From a checkpoint of a small transformer trained on Wikipedia: 2 heads of 32, local attention windows.
Each number is 200 + 20 x the weight over its row's rms, rounded and kept within 0 to 999. Layers, rows and columns count from 0. The size before them is the row's rms in percent of the matrix's.

# k: layer 7 attention key, 64x64, rms 0.137, rows 24-44, columns 0-63
# q: layer 7 attention query, 64x64, rms 0.137, rows 25-44, columns 0-63
# v: layer 7 attention value, 64x64, rms 0.162, rows 0-31, columns 0-63
# o: layer 7 attention output (transposed), 64x64, rms 0.151, rows 0-31, columns 0-63
k24,058,228,190,223,184,208,211,222,178,199,195,212,177,192,189,247,175,197,235,205,198,170,178,203,202,163,186,171,197,193,163,224,225,188,171,177,211,185,196,190,182,163,191,169,167,218,218,200,244,194,205,175,201,204,179,212,199,194,197,177,197,204,189,221,220
q25,067,201,181,234,199,227,201,192,211,186,210,168,217,180,194,218,190,200,188,216,178,189,190,198,187,226,203,203,200,200,207,240,191,247,162,227,213,208,194,228,216,231,217,208,200,219,192,167,205,163,176,221,181,239,204,203,221,204,172,179,209,186,226,162,194
k25,051,190,212,180,227,175,215,192,226,208,201,211,229,213,190,188,187,206,197,226,199,204,211,220,224,207,158,205,196,201,225,199,198,212,205,213,146,194,234,211,156,205,170,225,208,174,220,182,199,216,193,218,211,200,244,197,223,207,193,193,194,217,231,202,150
q26,051,162,188,261,190,212,176,194,206,165,201,210,187,179,187,215,193,179,218,213,196,168,179,188,194,207,223,191,192,213,252,184,171,226,179,199,191,187,200,220,169,224,188,216,183,213,188,173,221,210,209,212,205,191,190,176,214,181,183,221,190,240,196,204,191
k26,058,213,212,184,218,194,176,217,194,186,171,211,230,200,163,163,197,219,152,186,196,214,222,210,183,212,184,195,233,198,220,195,230,176,224,194,192,185,226,199,251,203,222,200,203,209,173,181,208,209,190,209,199,166,228,204,191,212,195,216,235,196,201,205,160
q27,062,197,184,214,209,211,182,222,206,213,209,151,207,189,185,234,222,225,179,183,230,202,215,193,209,237,166,221,194,195,191,227,189,238,193,190,222,209,182,227,224,210,160,212,206,203,202,179,199,162,187,196,168,222,208,183,224,207,183,201,217,171,226,189,181
k27,051,208,180,227,187,181,186,204,209,217,233,186,229,212,207,209,210,190,201,236,215,218,211,199,222,220,161,195,222,201,201,168,171,228,177,235,183,211,181,185,182,192,154,216,174,167,214,192,176,193,196,231,209,224,230,191,229,204,223,204,192,194,225,202,186
q28,042,191,188,210,196,204,203,208,188,158,235,193,231,181,192,223,214,217,201,196,206,175,193,197,220,244,212,194,201,185,207,213,153,231,195,188,206,246,205,210,184,218,190,211,178,198,191,156,220,179,210,205,206,230,179,173,235,191,173,228,203,176,196,186,214
k28,043,193,227,218,202,169,165,183,194,209,181,187,221,170,176,166,199,189,183,190,195,209,242,216,205,187,217,197,226,211,192,172,202,188,218,208,171,216,214,183,227,241,174,202,158,154,162,198,223,204,186,205,221,202,201,189,214,195,204,218,192,220,197,201,175
q29,060,213,214,155,185,191,179,210,156,203,215,210,176,232,197,177,185,227,238,194,217,220,197,188,194,202,191,203,220,198,219,192,146,161,193,190,204,205,214,206,175,194,218,185,185,198,186,192,168,216,240,190,191,193,186,176,198,197,240,221,222,195,187,177,209
k29,057,176,192,175,188,204,195,223,202,208,164,179,210,163,152,230,213,197,194,185,158,217,208,217,225,175,226,218,212,181,180,177,234,202,247,204,198,183,185,201,206,223,222,211,196,190,200,209,191,202,178,200,203,213,178,196,172,223,189,213,173,231,177,200,187
q30,049,176,201,220,212,178,200,209,216,248,187,182,196,195,202,229,240,195,194,186,241,179,180,170,221,203,185,221,185,227,212,202,196,212,234,172,187,199,178,172,200,213,169,201,220,160,192,203,220,237,187,167,184,187,201,169,211,198,191,206,190,177,204,219,216
k30,053,252,183,232,198,210,184,200,167,178,256,191,203,201,200,201,193,184,206,196,225,194,188,214,191,199,181,176,220,216,177,200,199,209,187,217,219,190,202,152,236,207,167,194,221,182,223,192,194,162,208,218,195,196,205,211,248,186,178,204,224,185,198,210,199
q31,048,208,188,214,198,232,192,196,180,200,222,163,206,189,177,214,187,210,193,223,204,207,238,225,185,205,190,209,200,210,201,242,196,206,201,199,231,189,172,240,246,208,181,189,207,197,212,176,186,170,165,207,165,223,227,216,223,200,185,178,230,210,174,174,198
k31,051,182,203,218,199,195,196,207,227,232,179,218,201,204,231,193,218,182,200,223,197,221,198,219,219,222,177,209,214,203,202,179,157,244,187,207,186,191,184,233,155,199,201,213,172,218,234,185,179,219,198,215,167,220,189,199,189,249,224,212,182,205,207,220,184
v0,128,198,183,199,211,196,197,206,151,191,192,209,174,214,193,209,209,213,192,195,187,197,200,219,200,201,195,226,191,203,223,244,182,196,210,174,218,195,181,180,248,209,181,202,206,214,224,202,204,214,205,187,217,234,159,201,205,201,191,125,207,217,219,240,193
o0,120,215,164,210,136,223,202,212,172,202,215,186,220,210,220,226,204,212,209,216,217,135,196,177,175,210,191,180,200,177,196,198,206,214,198,237,200,239,218,179,207,195,228,196,181,191,201,181,198,217,213,219,197,181,223,202,214,201,177,208,219,179,209,209,210
v1,122,157,179,198,204,203,215,212,179,200,195,211,159,182,202,171,213,187,232,213,191,214,233,159,197,206,214,222,184,213,234,175,191,230,184,204,219,188,184,222,207,183,183,179,194,220,208,209,217,173,185,208,209,206,207,206,210,175,233,170,174,203,223,222,156
o1,116,183,167,194,196,194,182,217,184,174,218,202,216,176,204,211,199,169,192,179,202,188,182,207,187,201,221,186,218,196,192,215,216,241,173,226,190,190,224,202,207,252,157,209,226,174,192,157,242,206,204,194,195,188,210,205,246,219,203,197,186,175,218,204,212
v2,111,198,197,202,222,195,197,227,180,195,183,192,191,186,227,208,243,199,206,217,161,223,209,185,169,224,182,230,191,218,205,186,183,217,233,194,222,207,199,218,206,215,181,222,189,198,179,210,164,171,164,191,214,238,205,175,217,205,196,197,149,191,183,215,171
o2,108,195,195,215,190,214,179,225,183,179,207,197,199,182,185,225,200,207,180,186,198,183,193,211,211,242,196,186,203,180,180,223,165,224,222,211,212,202,176,198,221,234,166,204,204,194,225,153,200,210,196,238,150,215,205,189,248,220,181,189,222,207,197,180,210
v3,103,180,208,211,182,237,216,211,167,218,230,172,230,198,165,170,190,229,189,178,208,205,229,197,183,225,196,206,172,191,209,181,188,228,218,222,212,203,162,215,201,211,190,225,223,206,219,214,192,197,209,195,141,230,207,209,199,229,202,201,191,186,192,189,178
o3,104,211,207,239,194,236,179,181,200,204,189,209,162,215,195,202,223,166,217,212,197,192,228,214,204,211,201,175,202,221,234,189,195,223,196,199,181,178,229,218,216,207,161,198,211,216,201,193,202,207,185,171,151,192,205,223,226,198,179,176,211,191,222,197,146
v4,125,202,209,187,211,178,197,184,210,213,178,185,186,194,216,199,202,188,200,206,154,219,233,150,189,214,225,210,180,203,195,162,175,243,206,187,214,183,202,187,188,179,197,218,208,238,165,185,224,188,227,196,187,179,205,212,202,181,198,241,195,217,237,218,185
o4,122,194,192,226,226,213,176,221,215,171,212,213,200,176,196,194,219,142,193,159,217,204,170,199,185,213,217,239,214,214,204,209,217,196,204,217,199,205,198,159,196,206,153,186,208,198,229,176,178,198,205,216,205,194,187,227,222,209,226,214,180,172,193,187,227
v5,122,188,215,203,206,211,201,169,204,219,195,237,213,196,223,170,222,177,206,226,202,207,188,211,170,177,225,224,189,202,216,174,205,171,183,152,197,164,216,213,189,175,200,223,185,207,213,180,203,192,191,194,188,270,186,211,191,183,197,196,217,209,222,228,200
o5,117,193,196,180,212,200,171,187,191,216,213,210,220,187,228,211,193,187,184,212,226,213,220,186,207,228,189,226,193,198,215,157,194,202,187,189,209,184,226,170,230,200,175,195,188,221,197,166,202,169,174,228,198,173,219,175,215,234,188,252,166,197,210,228,207
v6,119,173,222,199,237,173,190,215,190,198,189,199,171,218,218,198,200,179,210,215,219,222,185,240,187,191,210,182,198,213,231,172,219,176,205,190,215,222,213,224,170,205,194,198,183,161,160,237,209,161,199,194,189,216,217,190,210,230,190,187,173,217,184,194,232
o6,121,197,204,201,195,171,178,219,182,217,208,217,210,187,220,197,197,245,185,183,200,235,207,183,229,179,227,200,210,190,197,189,156,193,227,196,207,197,170,209,238,200,199,212,219,176,177,229,205,207,172,203,183,203,177,179,257,206,176,179,194,206,172,212,226
v7,110,224,184,210,204,212,212,220,210,184,194,172,194,206,245,205,207,213,201,187,167,192,186,176,178,203,218,227,208,193,199,196,169,215,183,187,249,204,185,190,226,199,165,193,195,209,183,182,204,207,148,223,216,220,223,153,192,182,219,200,157,194,216,209,189
o7,111,196,189,188,196,216,194,217,207,164,206,184,221,201,159,224,202,191,187,227,197,173,190,244,196,200,194,192,211,193,178,228,158,220,187,247,227,178,187,200,220,208,186,201,195,193,221,153,215,205,208,230,205,201,188,212,215,229,184,216,215,171,191,162,208
v8,140,194,226,189,195,189,218,189,215,231,199,207,204,203,201,209,206,193,257,178,210,248,196,201,166,202,200,233,218,207,198,202,199,155,191,194,166,201,203,209,190,181,199,192,189,192,241,216,185,202,190,206,244,201,216,211,158,172,208,213,172,184,182,170,185
o8,138,186,209,189,244,170,192,201,194,195,200,179,198,208,190,212,171,231,224,202,185,224,213,212,193,239,183,187,194,162,221,192,160,240,197,176,194,200,185,182,171,218,208,216,225,200,202,187,233,200,217,196,205,181,215,159,210,192,228,226,180,170,209,212,181
v9,123,204,162,207,178,225,184,199,204,170,190,202,207,200,175,155,203,221,209,187,229,202,191,188,208,202,193,206,187,220,230,179,202,160,204,214,240,227,221,245,192,200,205,191,190,178,173,228,222,185,189,198,222,172,202,193,204,207,230,168,166,208,187,198,172
o9,123,218,184,185,171,209,214,199,205,200,195,207,197,168,196,215,207,227,196,184,171,199,214,223,222,159,252,166,238,181,203,200,167,207,164,176,213,197,202,229,191,220,174,202,214,199,173,180,248,211,183,195,200,222,212,190,229,206,191,182,200,198,220,190,192
v10,108,192,206,205,172,222,177,222,191,203,197,188,194,243,195,176,215,179,216,175,189,196,200,234,207,223,204,175,215,195,177,200,229,189,231,190,214,217,219,187,163,195,205,212,191,163,206,217,218,195,224,226,160,194,215,216,216,198,219,213,179,169,175,155,224
o10,116,223,214,164,175,203,197,187,189,192,195,227,169,204,178,172,206,201,202,209,189,226,238,231,226,197,211,190,175,198,199,184,158,182,226,183,173,185,193,209,202,183,187,227,218,231,208,261,209,225,205,170,210,187,191,220,218,190,196,185,175,200,203,208,186
v11,118,236,190,200,214,202,217,203,191,182,165,181,158,197,165,186,204,183,219,222,191,247,213,196,182,175,206,191,214,217,179,211,218,251,202,174,215,204,237,169,151,201,207,184,180,205,213,201,210,209,215,216,185,215,202,203,186,224,201,222,219,187,208,186,213
o11,118,172,203,186,215,194,199,193,212,195,209,224,203,214,188,172,214,189,164,188,192,206,191,224,210,191,191,224,154,151,184,179,205,172,199,206,198,220,227,214,203,182,217,209,212,216,215,223,172,217,191,154,208,186,194,208,223,216,248,180,201,193,206,225,242
v12,104,201,165,181,176,195,193,214,200,205,166,212,180,216,205,156,196,192,202,206,186,192,229,179,215,199,217,225,172,214,229,187,206,178,191,182,209,178,215,216,201,173,206,191,229,208,203,194,261,216,236,187,199,207,188,207,183,180,247,199,200,236,226,209,195
o12,106,227,186,181,182,194,189,200,194,206,208,208,228,187,196,212,211,151,204,173,195,199,198,184,179,168,247,222,209,204,217,206,217,206,153,201,196,210,219,185,169,185,182,206,202,225,195,193,222,217,179,182,234,184,209,226,216,215,220,223,155,170,205,218,223
v13,114,236,204,202,193,202,213,234,179,220,230,196,161,198,187,195,176,174,252,189,200,219,242,200,197,183,204,193,215,202,173,212,201,246,189,218,206,195,179,191,225,196,178,183,220,210,214,197,184,181,175,189,216,209,175,207,241,217,211,210,186,197,176,233,204
o13,117,210,204,183,202,198,187,188,188,191,197,172,203,213,228,211,232,190,205,200,196,217,173,218,169,202,152,184,180,212,152,231,233,192,201,195,182,211,219,197,210,209,224,201,206,182,216,206,204,233,211,170,201,194,216,195,217,217,221,138,243,190,188,213,204
v14,102,214,198,217,185,186,204,200,195,213,229,178,198,201,187,166,204,196,214,175,181,227,250,200,180,214,226,220,213,220,186,198,193,201,176,158,148,178,206,177,176,185,211,226,181,195,226,215,204,228,220,223,212,220,222,182,159,208,212,209,201,212,212,193,176
o14,104,201,184,212,234,217,175,194,188,195,197,203,185,188,200,209,190,176,228,199,165,211,195,221,215,226,175,198,198,177,219,176,183,231,201,216,197,204,213,187,190,192,196,233,178,233,235,193,193,202,176,180,215,167,194,217,212,188,245,216,151,169,230,219,182
v15,112,203,172,230,200,230,216,199,176,185,183,211,227,186,205,217,166,199,195,197,192,174,185,176,197,209,196,194,179,185,204,197,176,225,189,203,177,210,163,201,246,247,198,222,228,223,226,204,194,247,184,195,188,206,233,196,187,179,183,180,205,171,200,192,175
o15,117,202,193,227,209,202,213,185,179,209,185,212,189,230,202,224,207,179,194,245,202,142,194,216,209,202,193,185,184,210,222,215,221,227,172,212,212,190,205,196,202,248,204,199,195,211,213,176,195,193,212,205,185,187,198,222,149,202,167,223,201,195,199,149,174
v16,120,207,184,204,186,218,234,202,231,195,140,220,178,183,223,214,198,182,222,227,177,197,184,228,190,164,189,205,191,191,226,193,195,188,213,197,164,222,225,203,193,225,201,182,200,228,165,196,194,224,197,220,200,218,236,164,214,193,180,198,233,194,195,211,195
o16,122,182,191,196,214,159,199,218,220,201,218,219,229,209,200,175,190,192,186,225,185,177,195,197,206,186,196,237,157,166,200,206,215,189,170,191,242,212,193,199,198,231,215,221,193,216,199,196,199,184,219,202,197,205,182,162,177,233,190,188,177,254,179,179,202
v17,100,226,159,211,142,208,171,209,188,185,201,172,210,203,201,210,153,214,212,201,188,175,238,198,214,202,180,184,211,182,161,219,196,217,214,206,186,184,208,195,228,184,188,196,215,197,175,221,230,225,209,210,205,154,179,182,218,217,213,200,191,211,208,192,208
o17,100,220,199,202,169,208,206,194,205,197,180,212,175,184,212,199,216,172,215,221,156,199,188,213,173,171,208,185,192,213,186,221,230,189,181,205,208,208,184,198,186,171,221,218,184,224,233,217,199,218,200,203,245,211,199,250,175,199,225,158,213,201,218,168,175
v18,107,184,228,189,202,202,177,196,198,240,209,192,163,183,191,200,190,226,208,188,212,201,243,230,217,223,229,174,164,211,223,191,185,213,190,228,202,188,153,184,161,189,211,211,192,224,220,175,179,169,200,186,169,211,209,201,180,200,201,196,201,231,213,217,188
o18,104,208,189,236,225,208,184,185,206,183,201,197,193,229,223,182,190,175,234,197,204,208,181,175,204,212,199,172,249,242,189,197,208,196,197,222,177,196,234,194,199,187,157,212,207,211,204,199,203,179,208,189,158,175,187,197,248,177,186,200,187,201,205,241,194
v19,097,196,190,217,182,192,183,214,188,197,238,203,253,197,170,200,170,190,177,204,229,231,179,172,190,200,173,202,199,179,220,195,208,165,190,203,152,198,187,215,193,184,201,218,235,161,193,197,236,231,209,209,185,181,195,224,205,227,205,209,209,211,189,181,206
o19,098,202,237,221,199,189,208,191,180,237,184,205,194,176,221,230,202,177,206,198,170,229,239,210,198,193,208,209,202,195,227,204,216,227,184,168,197,199,191,198,202,195,229,195,198,194,171,236,185,190,149,204,205,202,204,234,161,180,217,181,177,187,218,179,169
v20,108,232,153,168,184,186,173,197,206,175,156,184,191,202,174,172,224,202,202,217,200,235,192,221,191,199,190,199,192,193,213,243,189,246,191,190,210,172,226,200,188,211,218,198,207,215,237,218,210,204,211,194,198,236,194,200,172,195,199,225,210,213,231,191,193
o20,111,184,189,215,205,198,214,202,212,197,193,213,231,199,185,194,168,171,183,173,194,171,207,178,225,205,213,200,168,170,188,218,205,210,180,212,180,228,226,200,167,158,217,208,187,241,221,178,194,195,185,196,204,205,228,228,252,209,228,226,204,182,211,196,223
v21,124,219,176,194,169,222,175,204,210,201,180,198,217,146,202,213,219,171,222,218,206,192,219,202,186,219,190,153,190,196,187,198,188,208,230,231,222,227,189,219,188,261,205,200,214,231,180,197,198,179,194,203,217,202,233,169,186,210,198,221,193,203,198,201,184
o21,123,218,200,210,223,189,219,196,211,190,204,228,180,189,202,186,191,195,189,199,169,190,185,221,233,185,212,190,213,206,164,223,217,191,189,184,185,206,185,205,185,224,191,212,217,224,229,153,216,174,223,217,137,219,185,194,224,223,188,180,199,239,181,179,180
v22,116,215,134,185,181,193,176,186,177,186,218,195,202,176,207,179,210,194,200,202,217,199,197,189,210,201,213,237,201,186,211,260,173,175,197,187,214,188,198,208,237,193,191,204,222,208,241,200,199,229,195,188,236,204,162,202,204,197,218,174,215,189,205,217,185
o22,118,226,189,191,181,223,215,196,183,188,202,195,225,171,218,235,191,209,199,214,189,159,219,190,183,214,178,173,195,190,179,206,207,222,172,204,197,238,216,198,150,205,231,212,176,194,199,148,216,201,192,237,212,193,225,230,195,203,203,216,220,183,229,197,202
v23,115,218,201,194,233,164,196,189,213,196,171,151,204,233,195,195,172,201,177,231,190,217,195,170,221,205,216,228,209,187,207,179,198,225,183,147,209,177,182,186,200,174,160,208,188,216,196,184,222,194,225,221,187,192,197,182,206,207,213,197,163,179,209,211,199
o23,122,207,203,228,213,225,181,209,212,183,200,197,213,170,199,192,212,187,162,184,210,180,216,213,179,195,212,219,178,180,195,204,191,201,211,258,191,183,191,188,223,193,203,178,202,183,210,205,175,221,181,209,252,203,189,240,197,180,206,191,189,154,219,191,248
v24,104,224,185,188,165,217,232,166,196,193,199,231,165,186,219,214,196,185,216,208,181,204,203,182,233,163,207,186,194,198,169,193,214,220,211,209,212,167,260,177,213,204,198,173,190,232,203,178,192,224,207,211,211,165,189,208,228,207,204,212,205,191,202,226,204
o24,107,195,185,163,190,185,210,176,225,203,211,223,201,189,201,166,217,174,190,208,212,206,173,202,165,209,180,210,184,196,180,198,232,154,194,174,214,194,230,193,186,203,216,207,197,210,208,189,198,216,231,190,254,189,213,194,163,227,224,166,216,222,203,206,230
v25,112,205,202,213,183,220,169,233,205,170,236,214,223,163,195,196,170,185,204,218,199,181,206,188,226,215,160,194,213,210,176,219,214,198,195,221,236,186,182,222,201,235,204,198,215,208,200,209,229,194,178,165,186,228,208,187,180,207,216,216,181,226,222,219,161
o25,125,214,197,212,182,177,204,187,188,231,179,185,188,217,203,260,203,176,191,203,187,201,195,220,219,167,220,192,219,218,196,220,255,196,197,189,182,179,211,236,198,176,176,180,194,193,225,148,221,172,198,208,181,236,195,203,214,198,208,208,217,207,193,193,197
v26,102,203,192,195,163,191,185,197,214,216,256,241,255,150,199,193,195,213,185,185,217,214,217,189,218,209,176,197,216,203,161,208,193,203,191,220,211,164,221,216,180,224,202,203,197,208,194,194,196,168,201,168,195,201,181,187,175,219,207,205,181,223,183,196,201
o26,106,213,191,211,212,186,207,168,211,236,181,190,175,180,194,232,176,188,222,185,186,258,202,193,191,221,192,181,233,224,214,209,210,185,211,172,173,179,215,220,177,181,196,183,192,214,225,169,204,174,177,210,185,229,198,195,202,214,222,174,219,213,231,220,190
v27,117,231,185,193,232,208,175,249,205,159,191,169,207,230,179,193,180,170,219,183,201,205,190,205,212,226,170,177,203,204,190,223,213,211,208,161,231,196,171,182,217,233,215,199,186,156,192,206,208,214,202,189,213,223,193,207,192,191,198,208,165,221,187,200,204
o27,115,239,206,191,167,203,212,201,177,218,181,180,203,231,190,235,194,219,188,177,192,180,201,226,231,183,215,188,186,169,178,227,198,191,227,210,190,224,191,197,221,181,209,155,187,205,228,219,202,224,191,173,204,221,202,225,208,178,206,214,207,169,164,176,222
v28,110,223,180,197,249,182,150,234,189,186,208,194,202,180,205,217,236,181,203,177,218,233,204,194,202,233,198,216,186,212,173,233,188,210,216,220,219,191,226,204,205,185,173,191,189,204,215,186,185,186,199,182,225,197,171,172,213,198,219,193,181,227,195,237,216
o28,114,222,215,206,179,207,189,222,198,197,210,172,211,172,183,221,182,207,206,154,193,201,175,200,200,230,180,177,219,184,166,243,203,180,214,208,186,233,174,225,190,199,220,189,174,175,207,183,179,212,203,223,175,213,219,202,235,201,205,202,238,173,198,219,231
v29,106,200,206,176,223,172,185,202,209,204,201,197,201,222,231,191,227,211,150,185,187,180,185,233,167,186,192,192,179,197,189,194,202,215,202,174,224,181,233,198,202,168,203,216,201,176,174,221,202,205,181,184,193,231,187,187,185,164,180,209,183,263,210,196,202
o29,108,180,188,193,180,196,197,222,195,206,197,200,217,201,181,217,180,183,203,170,226,212,187,158,224,203,209,209,229,224,210,198,164,199,220,210,223,207,172,188,230,160,191,204,173,226,218,194,185,204,183,230,203,211,203,196,221,226,195,262,206,177,161,186,204
v30,115,211,149,188,150,214,156,211,196,188,220,177,208,182,210,188,209,205,166,216,201,184,215,182,185,202,214,200,206,179,206,220,206,237,205,243,185,177,225,203,170,192,207,217,215,209,186,189,201,206,193,209,197,224,192,171,202,212,210,246,206,196,238,215,213
o30,115,200,209,190,212,220,199,200,209,189,198,229,205,169,187,202,186,136,191,211,166,212,202,203,216,212,192,205,200,226,173,221,208,198,170,206,204,198,214,215,187,156,198,236,179,223,203,176,184,192,179,233,175,206,201,254,218,208,218,199,206,223,232,186,181
v31,120,184,232,180,209,198,206,148,205,249,186,186,187,208,182,195,213,210,189,167,181,202,211,227,182,198,237,214,183,211,201,152,203,160,200,179,194,204,210,227,199,182,229,225,186,198,207,216,173,203,228,211,191,178,222,235,190,209,188,216,181,207,213,190,192
o31,116,211,208,206,230,220,184,181,212,193,215,218,172,187,210,167,218,216,233,189,230,203,192,170,214,220,210,196,218,210,232,151,144,210,208,175,210,190,199,171,202,201,165,228,213,214,214,202,205,215,193,184,202,169,212,181,209,188,204,215,159,199,211,207,182
q32,075,190,225,169,189,183,228,211,234,178,204,194,218,178,178,220,200,167,203,164,214,212,201,208,194,192,188,189,220,222,214,196,218,195,214,184,209,173,241,225,175,150,216,198,212,218,231,150,221,204,189,225,181,201,216,177,188,209,203,217,189,203,209,177,187
k32,092,181,231,195,211,224,221,182,218,190,161,226,183,193,184,210,231,219,217,189,196,228,179,182,186,188,235,195,175,180,211,153,208,181,177,195,202,219,208,182,191,216,203,183,199,226,199,187,197,160,223,181,206,234,216,206,172,201,210,155,216,213,184,216,188
q33,106,177,184,153,183,216,149,226,149,171,188,197,237,204,199,236,176,208,179,196,219,209,201,195,198,230,215,182,233,176,215,212,183,188,210,212,217,193,194,205,197,178,220,217,220,196,208,174,206,191,173,229,217,193,205,187,200,190,193,204,184,201,222,222,221
k33,088,165,210,208,215,185,214,174,207,206,224,175,184,199,175,191,208,190,162,182,228,220,199,181,225,188,188,222,214,215,188,183,173,193,183,211,205,201,189,203,230,214,175,219,174,172,197,192,208,184,247,197,194,203,207,197,220,235,191,192,229,218,149,206,243
q34,205,194,227,257,198,214,195,224,196,229,214,165,188,206,181,198,210,207,203,203,195,222,189,209,201,219,164,190,174,190,167,222,207,209,216,213,179,231,157,175,204,169,182,177,201,181,209,228,178,202,211,179,190,184,205,211,232,199,163,205,226,203,198,174,195
k34,084,186,192,226,203,187,193,221,171,232,190,190,183,207,218,185,220,225,179,224,230,196,191,216,202,201,191,233,211,226,173,200,175,211,184,189,199,192,156,176,202,208,187,229,189,185,180,232,182,199,187,184,227,217,222,164,232,175,211,195,149,200,212,209,219
q35,196,174,194,207,205,237,183,183,190,212,221,188,224,226,170,211,221,217,197,216,168,225,178,191,181,216,230,189,226,173,204,197,218,219,165,195,184,213,204,193,177,193,166,168,236,221,185,178,187,216,217,176,212,220,203,207,218,220,180,223,186,226,190,196,165
k35,225,192,205,220,243,197,202,196,192,220,197,178,212,230,201,198,234,231,188,241,201,223,185,208,178,216,226,221,234,193,190,189,187,196,162,207,204,218,166,180,185,202,170,188,187,213,192,216,156,201,173,181,222,220,199,191,238,187,188,218,167,215,207,206,208
q36,097,162,173,174,223,209,182,204,179,159,208,246,212,199,189,178,194,212,207,229,192,213,197,202,190,199,233,172,232,182,188,182,213,193,178,195,198,193,206,200,182,211,201,215,219,224,144,194,178,209,190,199,257,196,217,190,217,209,183,193,180,223,191,198,202
k36,093,173,195,201,223,173,200,206,187,209,190,219,208,206,229,229,186,237,193,232,203,188,171,241,185,195,201,216,200,219,196,226,180,218,219,215,202,184,168,184,237,198,188,215,195,190,196,239,170,193,169,195,170,204,195,182,194,159,185,194,189,193,200,230,242
q37,098,177,184,223,159,214,145,214,171,221,186,211,184,200,176,212,201,222,186,236,199,204,187,227,177,209,207,197,221,209,183,209,181,192,185,216,231,209,187,198,200,205,183,218,188,188,189,161,205,208,176,215,178,174,205,207,243,225,186,232,206,195,238,207,207
k37,095,234,213,200,185,192,183,176,202,233,214,178,226,189,192,235,203,171,200,236,174,193,180,225,221,225,158,188,200,197,187,226,195,183,235,183,220,208,220,174,224,188,198,206,178,189,211,215,184,239,200,220,200,180,228,159,197,184,209,201,204,230,203,209,197
q38,088,212,195,194,203,205,200,203,232,204,193,212,211,177,169,199,219,184,207,199,218,199,172,194,193,182,229,259,196,201,223,184,185,202,208,159,231,216,220,190,221,181,223,196,190,190,142,181,217,199,210,173,186,170,226,214,219,235,215,175,212,190,218,196,200
k38,111,179,153,171,196,171,218,207,163,216,182,201,159,194,197,198,219,230,181,205,214,206,184,185,213,163,198,220,250,191,215,193,185,214,226,166,223,209,196,183,192,219,217,212,187,223,188,199,190,215,194,200,212,182,197,191,197,188,215,248,196,225,232,202,201
q39,087,184,215,237,177,224,174,175,189,207,170,201,217,202,189,231,192,181,183,243,211,205,216,201,190,198,188,198,190,223,203,236,191,225,209,193,207,197,189,198,195,235,173,202,178,169,211,216,196,196,202,212,134,218,173,224,235,191,195,178,223,188,188,197,197
k39,114,245,234,203,192,203,197,193,211,199,240,147,193,202,188,200,194,167,181,190,184,222,219,212,232,194,190,172,208,163,180,203,214,211,213,223,213,210,204,210,218,191,215,182,206,204,213,194,173,207,208,208,207,165,223,194,177,237,210,212,199,173,233,161,213
q40,063,194,205,219,198,205,217,212,235,191,221,152,214,187,178,214,212,147,186,204,174,176,212,169,201,201,195,203,230,223,173,191,209,198,207,207,182,179,209,197,196,226,208,198,170,185,202,140,202,203,221,207,201,213,179,216,183,211,191,218,231,240,186,202,182
k40,076,204,198,185,211,234,183,187,195,203,186,237,181,205,204,195,215,239,202,184,186,225,225,193,181,220,234,187,210,204,243,158,241,173,171,218,198,217,192,217,192,222,226,177,220,219,187,169,203,219,184,204,216,220,227,207,202,237,196,205,188,174,208,193,205
q41,132,209,184,156,206,195,217,172,200,174,177,220,199,185,192,203,192,183,186,194,205,187,222,212,228,186,243,236,227,243,222,202,200,185,177,204,220,180,218,212,188,211,222,213,190,216,184,190,217,190,206,206,219,216,193,168,164,169,224,189,155,201,197,229,195
k41,136,168,195,218,184,196,182,171,213,210,184,243,180,202,228,195,188,195,223,219,179,178,176,243,221,187,213,213,233,216,215,162,197,223,189,181,165,195,187,220,175,228,223,214,171,223,197,194,205,175,189,203,197,200,202,195,158,216,230,186,189,210,213,208,209
q42,148,226,197,180,207,168,186,211,200,173,182,204,192,193,231,209,171,190,186,175,239,182,211,205,208,188,182,203,200,225,187,197,168,202,225,194,227,176,199,241,200,216,197,233,194,176,208,173,223,182,171,226,188,210,203,192,177,189,237,200,177,169,231,226,225
k42,177,204,205,194,198,206,191,169,213,189,203,218,186,168,203,210,172,167,213,171,174,192,193,227,230,208,183,189,208,210,205,203,225,184,198,199,169,185,239,227,194,199,223,212,186,195,234,168,219,191,239,209,170,188,204,190,154,238,219,186,230,179,182,193,202
q43,195,187,193,207,204,229,202,187,194,223,229,198,206,227,180,202,223,217,201,215,183,218,191,196,194,234,222,176,227,177,191,214,231,212,192,200,176,229,187,173,176,188,174,169,225,222,190,190,164,212,237,158,223,202,201,211,223,207,172,194,193,230,177,187,172
k43,072,188,234,201,209,173,181,204,182,211,196,202,143,195,190,182,200,220,205,189,208,219,228,204,199,187,192,212,177,224,198,194,211,210,187,223,193,182,175,211,208,233,181,227,181,211,186,223,168,161,187,203,170,219,214,176,190,236,186,186,204,171,195,241,232
q44,080,202,213,232,176,192,198,177,163,208,172,184,186,195,223,194,161,203,220,210,210,211,210,195,215,222,156,140,186,204,152,213,215,200,224,169,190,190,167,207,215,213,219,213,225,190,243,224,191,186,208,219,207,202,199,217,210,196,196,190,210,195,191,194,197
k44,116,221,213,203,178,208,203,191,246,191,244,161,229,188,209,211,179,159,208,190,162,192,213,190,230,193,192,188,184,190,191,197,220,212,191,234,180,195,212,210,211,207,208,171,249,186,214,198,217,196,218,190,193,209,213,216,216,234,177,196,241,212,193,181,192